Part of a small language model's weights: 14 layers, width 128.
Each number is 128 + 24 x the weight over the matrix's rms, rounded and kept within 0 to 255. Layers, rows and columns count from 0. Numbers have three digits each.

# layer 8 MLP up, 512x128, rms 0.128, rows 323-422, columns 0-63
133146119141184139119129141150115099107087147128121165122128132097113186159124094150129171133119125103168152160118124120090124147126123066132117102093128114125107111132063143100160110141131126
124083149178130149138103073120123084123122104164108128146158136119111110111106110123141171142151120137160133145170091114157108125108137135138123125111112151130125175105138150103127130151099092
174145140123147106122112141156084103194111133147152083119116174128153132111129108141167119115092150090113108175113120141104122114128123101142195097120131112171134149146162136074114137099133116
155119135159140145132113110136141102129144133133133149102107122147111135155105113131147164114172113132097093132141104143140134146161153106102114149130107138094095147125108110105086129114118129
147117119114114146095082113099106139110120146129132165197110126151142146173143099114137164143152112142089084101108132155086114107112146103154143135129115134105105157156189095191062107146144124
099109111142172132101137154152144124122096123160143102133121113153144102120162121109099137129126094119165142157178138126130148103121121139134148108116089108141122153144140128122129102131179142
145099106130139089133162109108147131147149092176088085127148118123096153110147150110125103138102138100104110110102138156118158136173141082081090112164185138135102153079102123136077192128130116
151111124121118139136148129125114112152115141099154144158137105094114171118130131149126117114145120141133125128145116131163110110102110146079147115161100134102097171178121138149177168121093131
126199119118125107136119192139129129152141162132109133131126124110128113113119104109101123133146150139067145147107157144130141144104116140125157130139127154113154119170147164140103098135148110
131124118157122088116136139116117123126090150118142174105147109106144110150140169089117132145136132108120100140116131152111159109127122134103113123135110134122099168135093142076144154083138130
166088099081147128095133159095135086123063136125115150102109134123128115149115182150147123164159127153129125130134109144148083093176112119090119133131132151118122161143168152127129161093115125
125125109136117143127105059119096126117167118114134153130170113119142120147147139082138133159088139131145140133128137144133145137158151135121102154106129086152131132148166101158107141106173173
116123169147117165135179148122113119161163117110095160134180113109084111117143124119125080165119119146092108100150102141099162164154129096112138128097169128131112126126102112121110142091108133
140124128157119112119154090134141124112159104101134135127135134125097114110133108164084103154165115162133158141103154162096138146092118153158130131151114140129075151125128131130127090121175112
121109148162138140128162101105130178185156072095140118157133087136174121129132137174175123182145160137118114122117085141132125135084128075125118150087160137142106110120157174165144117152063113
139181130136123164136105092150124122070093123165134163101169160165114108138124135154144171116095131110133149149118136124133142111141140153117171139141140130152132126127161138163145138126101100
110117115131146126141170106152097106127154132137150171153140101106137118098094138157107099151123117102114157122156105129128120111117148090160120143122118061133128134122149124129149137105150122
106093126110139148103126139128153121140140118134130108159138144129092158139119121158136111160085109114132157151132110181156093158136133103107128159127108109149146135129142142156117109093122159
143090108157158126135147118125108121127157137101096132149146141125104144161122172160190124154096086137117123150145132095115122135133135152167163150099095137138151175142108110157136142169113128
133157154125137105120149126132102073106106106133122113091101114087138155145142132097123132147145124085116125152123152135065132150130130132107090127121077135075158080119167097111096145139090124
113143127099132136103109122132132099140109182098144120142131147149130097143121100095122142107124185131099122151147145148126116118147097146169104121128111100140137112144154113128108094104084141
141145119101120164110154134139073143125099127106143105158155155104133077177138139130120096113172168147132114141133111154132141122113097134117114106122101180206131087148152144135147079140148085
113098108103104155127133116109109168104161111111151059102141113153143156095063157118134136150133122140106119119137135150088128169071125130093134134097112100141088173124134122081125077141070104
157125131130162148134133135125132152129093179137113164116131117141117170193147111086112107096129135070138141114120139137083118146155133104123173138102130156122143169103162192159124146140110100
134128136159142158086125154143128097087120130124095156114118122153133118102155103088138138131120136108164111131132117059125136132158116133186115124142085125142103151163113129108121096144121119
089133153157116157138157131113142171124142132161121091111125091125153111117138124163150146139097134114141102114171158111160120123125102103170159150150144117115100165129135129146113117143132156
140137167172062098148131106123097123103174083138114130125136127139127142154126142126126121175097126128151087157125152169137138099149112080148126120110132139141117138122150148110120101151134107
140125124144155151142131141171142144106149116108158105146118148144105129089118131128199155127110123171129140118113090087125140153120139132116088125116142149158129103122111081121128163126120128
132131124129123092124130161111149133154151186152155116119111142106162152159119109149158102131112125137165139154104116112125124111139124115165132129140119112142102120110123168143143115118154121
094115102125113146128128092122107143156149123153119138105158088122101096162125181144099148115113129096140138139140129123139125121151122112122080131148129141139126131144165137149083134098140135
167117126138129082102124151087130114148139150095109134133151091134102127154130121104144084141115115135103143084121094146159118134115081085079113150134136131120187134086117105119097146122130097
099123160094122152142174158116100133100117141147152168145180170157138149110147100156116128101120105159094117170095129112110096127098149111103132141143125161165105137167086111123118139050127152
142192121139113162119156092147139120128138154127111135170117120141079111139129150130119165139116133107101115149128113147128082163134148133112113142139119170117167142156108119117130124118098115
109159106119138086135149131112116135207125142069145114131081109099102107099122088073149138118111139149091107112133115106121146154130149166171130139087149121106106113092143102110111134124146138
137078143130119211152104103141135138119110123156137128124189116136154119116123147109132119123162113116166157135130144103126134129145137132172101145114147117150136115126163122136149118141160118
190121081160128087148113119136111137129155133128133125131092160173161104108123114159137089089116160126139138117139125096106143118141120141120130132129115160124161144151136152131166152141110122
145105115121130136144104140102121125116126129127099153125149147081112111130141107152141139129133113096122104127125113115079117140123144124118119096132093081161107127112128086133110180164069091
100136132123146151097107122142137088113106128126104096181121148112135155117160129133144108192142110097045104148137123154119121102102103109127148146137131108147139138129136155115128143123095089
131154083141094108077110096185136109127129117112120157127105113104131076115142141140115125137147151140116139112147094136111124115170128165169128095157097160160109158136179165114180119140153125
139156124146158124133149133119128127107114121109100120135101077139149142116131157141128116172156116121119086100127113167088131142099122120119115151100114115107127137136056134086123164120093151
118137129137112122113140149121138129126137115092120119157164202179107159185089136104148110148148126147173127133144092129115118121108171125123075120162106076150133112112119099095107119201127098
107142166151125124135142147125154131134145147119125127134142140161152114164170089136106106081136150145120155110122135170107113171088115089131133164103132129077120136102082090136087117155137159
162118116152146115100155142107128089115099148117151134145142148123145161156149142124137158146122129152138183129117101117101084153112149158072158165119157153093163160147095132160134158128131120
147128140144148122120121154143133107160113117138122116158138147108147083150127126122177139101131110148153108173140160138104159115086128076118129123161158138112115093129142188147140141101103144
130172101126114116151158113189102140148089092135164118117131151135123094092146167124118125118152135146080146157082179140106135143137112138129103177174121170151125149141126101117146153165147137
109155142177108100147129168123155181118120121156139129150110107119122159127105135122127125104131099157152145112153136117131156101079135141060101117125137157140145118134116138122159104123132145
105100153159128135083115133119131124149142136123130157130119141104118147146104105107122154094108145094132090155115154130137145101137176165140124141125111138137088135163131108123113097148106126
129106143136154101146113120142128166156140124153090122118115091119129119123122152129079077144127128126131151130155122079110124138138170133093164104153107107162147125091119128117139071105087128
093106150158126092125137092117108137113121097103114119086148127156096121092144112122089113099137133116103116136139153131107171137124130125137179120088148056094084152132133147092115128088103134
107124137093092103141132143162150101190101113148151096133093128140130121124084149126125136126168090143151109162133145089130134120136097153138115098131138121111182130115154152153140123112123130
134135111085094130140152087129127132134129095139138081126111165117139109112109153151117130121129091156115130078087146127171167205117168146108129108122129155103134138079128072066117127151119125
088126154109129123145156139116149123104121170117142132166132105121156092115119151115102132135118126139132100128108118151119172128176117160088127104124126136148137148094132110185164162110096116
154145130166140090114106134133090159104118130151160109135139127141141088133123115139144154166118133141091134107146101137131108115137115094126143130130126128129104125134152146091116093136090138
171140139132125125129117126150146128106159116153099115117126124135150132133129086118115131092120139120149135124106111157137132140157133110112112151107144076204140093150125157124078121143107111
142121109148120111117147120150136113143151138152134100102117089132120139141092142083101130131111130077122123138123122140129140121181127132108146130090142136124113135132140118158138109099149134
161095109113123118118079185095087100126125135116139101149153167143130087143130138160104189129130146134152151143129107130156122103120158186134146155142137099114159140084154141105081125166129043
133154148148111117130151154112159111091141135139103102116137144128176102136117107154171172135137132096144134130140111113142119113139126081126118137159100095149131112122146128063145110129121112
134091124135075135146140134160116101142146139185125081126128133137112151074134132157087142138138107161139117118135142138109177150114114137140088120185132104149145099118105168141119079119133145
148152097177098103153160144176092135127111096098125078111134139079145125181115153107091120100136159129097143117108153124126153141124146167115105075097101161088087158161172144078157115128113124
174123107100075133125138110124154146166125186116067161115138099108164147168122139128148125147152127131118115091132093170152114194162119092130151085126150131138117102132134147102149106148133155
144120156134146106122131111136123135109123163158125111139107121157158143057138125146144148147134093137126135142156135080128127133114166120149136157111102149144106135135147157156139146150117167
145134135138118140108132103132104180114180097102158153134093125113153119119103135125123144087136084096136155132140128096111093133077109131132138174111131107143138085139089173127155101123202103
149100136137115118134148090113094161111137132150102129154135144119179066137160158125163133118124096132107137144133150129112139146087139164067148132122150117096084129137113127128177133103146123
129124144126142149150164135110129136148088139162122152120099106153127133113124124117138171114144122179139160134121112110143077100135153119085121134140109124099130151145109150103138189045148145
102111141139118109134116124113129123134125096125094124156160117142121116161149112133131126115130171139153071189136134181137108131133132119127157097108147098156108135112089139157141148132113104
165110118132157094154156137174137111115113142141109092133093125103164111090112122139116116098159137120132121132144140137134143129122134142123110113143139137131162150143157151106180112123147122
120141155110142105168113122145100187100119151123157121144134161122182117141120110142125134140101124169120118139144162144088107119130149149125158097110140094098142110083114138180113099140138113
147149128143144118127097095111132136110131171086160156101100133163126128154119128171092162121142116143117098092101146113075141150149105141136155094125128136124124076077084109124116129130125146
122105105107165128122094137089123160112127117114105130110131098134184142150089140101162050113113140144099125211169114150111139106142116139122127135139089113144130156107144123129105143146135100
128080143105095153133114134110153152097128103111166129146164091153104113119152129133087148140162143111153141079109096148120190118113126087151075142089113111121139098135114096100107106145161137
093113116137169067153135141125120102135096145081107110128100108134126138103170146106151132125126112103135126142112181182122126149081110138099135135149143134116124084138140155125129156145113102
063117176147168156111133138081105106150106133092118120118120128109100148157114142134122095150153138138120090106131135076093155115155153146102163127106072065107120090159096103149122158161145157
166135119144144134091129121143145092118080101165148134140120140056158122153115101117125136137134175141160096097128099172139166097132141116153118115198116109086121145145153126164122127108184157
125152111114108134133120144135128144123151098168100150160144118142155139147145124098108149139136127133176154158157105146154159128129135126133110124128145140163120142173148101122096107149113180
142142124160158169171077105112095133154127151148125118126128113130100136094122143138131130138131168125141118114117143132131124120097139111128106101138097094144126122111160168173116108114107114
144117116135151112092129131159134136139105137178120138156117137145136128123145110133108132119123132111120137112128159154170115125122116143150124117103099138133153060118121132156112126110149115
195147136158108160124101113152110164138161158105136139061078118143123141125116141118124158095123107135145130139140134118129082059162148114123150102167165121162117146136133136105107126130134157
117130142093141114133110140093134119140093100138088122130137115166109118136157142106142114089113134149084160124130098095118153124095097119079128099140153113140097188144148141101134086137136155
131085142148164112127161143167137117128100125140110159114135129138082162117142128206118081147109153129143136115116120083122137158102142149107169168108131148142142151154166157162166133154105134
109170152098151105132150127086125091150134103119150150144146172081145159097117117111118134133114109145131177103135124135143138118104114136105095157065139110051115164103158111153117166129090151
122100131121110128130171098116100129099156136154097154134093142147152142121146123134162125144105125119118127161146134179114124142116123112109101164108123095135106127120122112123106133129154117
128106153159116139126085123118155145109155119137110128133131095192126168116137134136120109121119111098141113127114113121160163101138162144172131113133134120138157097119091150114108144169132136
132160152148143111147098105096141122125156120127140135129100109119121139161098101103161169127159101171141168093114097111139131131165105171130156149097123129149118119117079127188109057121138216
096095106113151157103145145114113145128142159100166123120119155143134125104138114100139132142146071129135128158114166120119149121143112114104141120121143125101113082127145118132125153102137119
115115124150107119105138127120096157122102072105110145142134168141156107103141135144138113077109122169158122160133162139127100116139162156147130177111151136143177121119101094118093094143113157
101166119117089155132110150135121126102098089147077129116152122160160135132169207155104138089096130127145132148106090121139128153169096099121146135098152092112127136130113106098118098103107131
168142123112133118130147107117113140160157148187160143159138105138111088085101111112122107140100158136108136099140094080096122152187156121088138154184121145112145152068134155141135143132151122
140103117100156142147133118124119104113109119137124124152108131113095117100121148117113137163121127142135116163116124159137127116132149163157120111169098131160124104113170125111173143110160112
131161134109139139105138157168145172125140131118149092151157124104102096113111129110125098093123138149125145149163148155100112179162075104104115061148151104121128092143129128120129113140168155
142139142105137121096134128133146144145091103144152121178120147145140135147145080150121130162117132158124151147145157148123122112111108119138112150151122097109168104139117128148085128105139153
128077143175134120098159156147094142141156115148142127103121110111135172113118109160146118094146107119142109127104151125118129156111167123123124132073154110130122104127104138116107155093146141
130116125087118146121115127134143163107112133138137134141083127142118085129083166118145126163131137133131170142107106160109111127101151138153131131131096112105149082140110106108144154111135112
120144125156150141116139106132090126119125110141128103124090108115151095116091138108131159121133068145096139142148077124126147086123127142122118120100123146115170129104180123105141133143143136
066129130149145119108150073121141139132129160121128136124143104120112167168115115144117116193150109120086125107120114121100133104143110151168113113102110108108170149092141137161120180109126141
132118123139129134116089105126127136142100141139121091123111112145143166146167132069161097100121126112150120094128139140136152092155131125165167137116145095149146093111121161147129138099106124
143132143135127115117129134132131165104154126128129119144078147106101126091111137124148092099154137110151138095134111096146130133125130084113145125147126114122126141087138171077126147123123107
114112098139107134142144094105085154093141077109122134167133145119131095159158094106096145137151115108118123136107126161139121130117121115097094160131140125132121118146128114080139119168094099
116113122082126120116115155133111178141134124164153131111113112135104112122088135066102140139144132091121126128144156162114144140123126142115115120146128142103142137112147114125123116127156113
116133109149149118148121132139080129119149151149086106121160106154122137150126143151175169093110151093121120128116119141127131111145126101124136127102149092137119162115150132159114210109124160
079131134115147155114109135140140134143132135101107107118130115140127136136148109149146106124135152095152148090104179132153167132136124092150102128128104122102130131084100100138094114136167128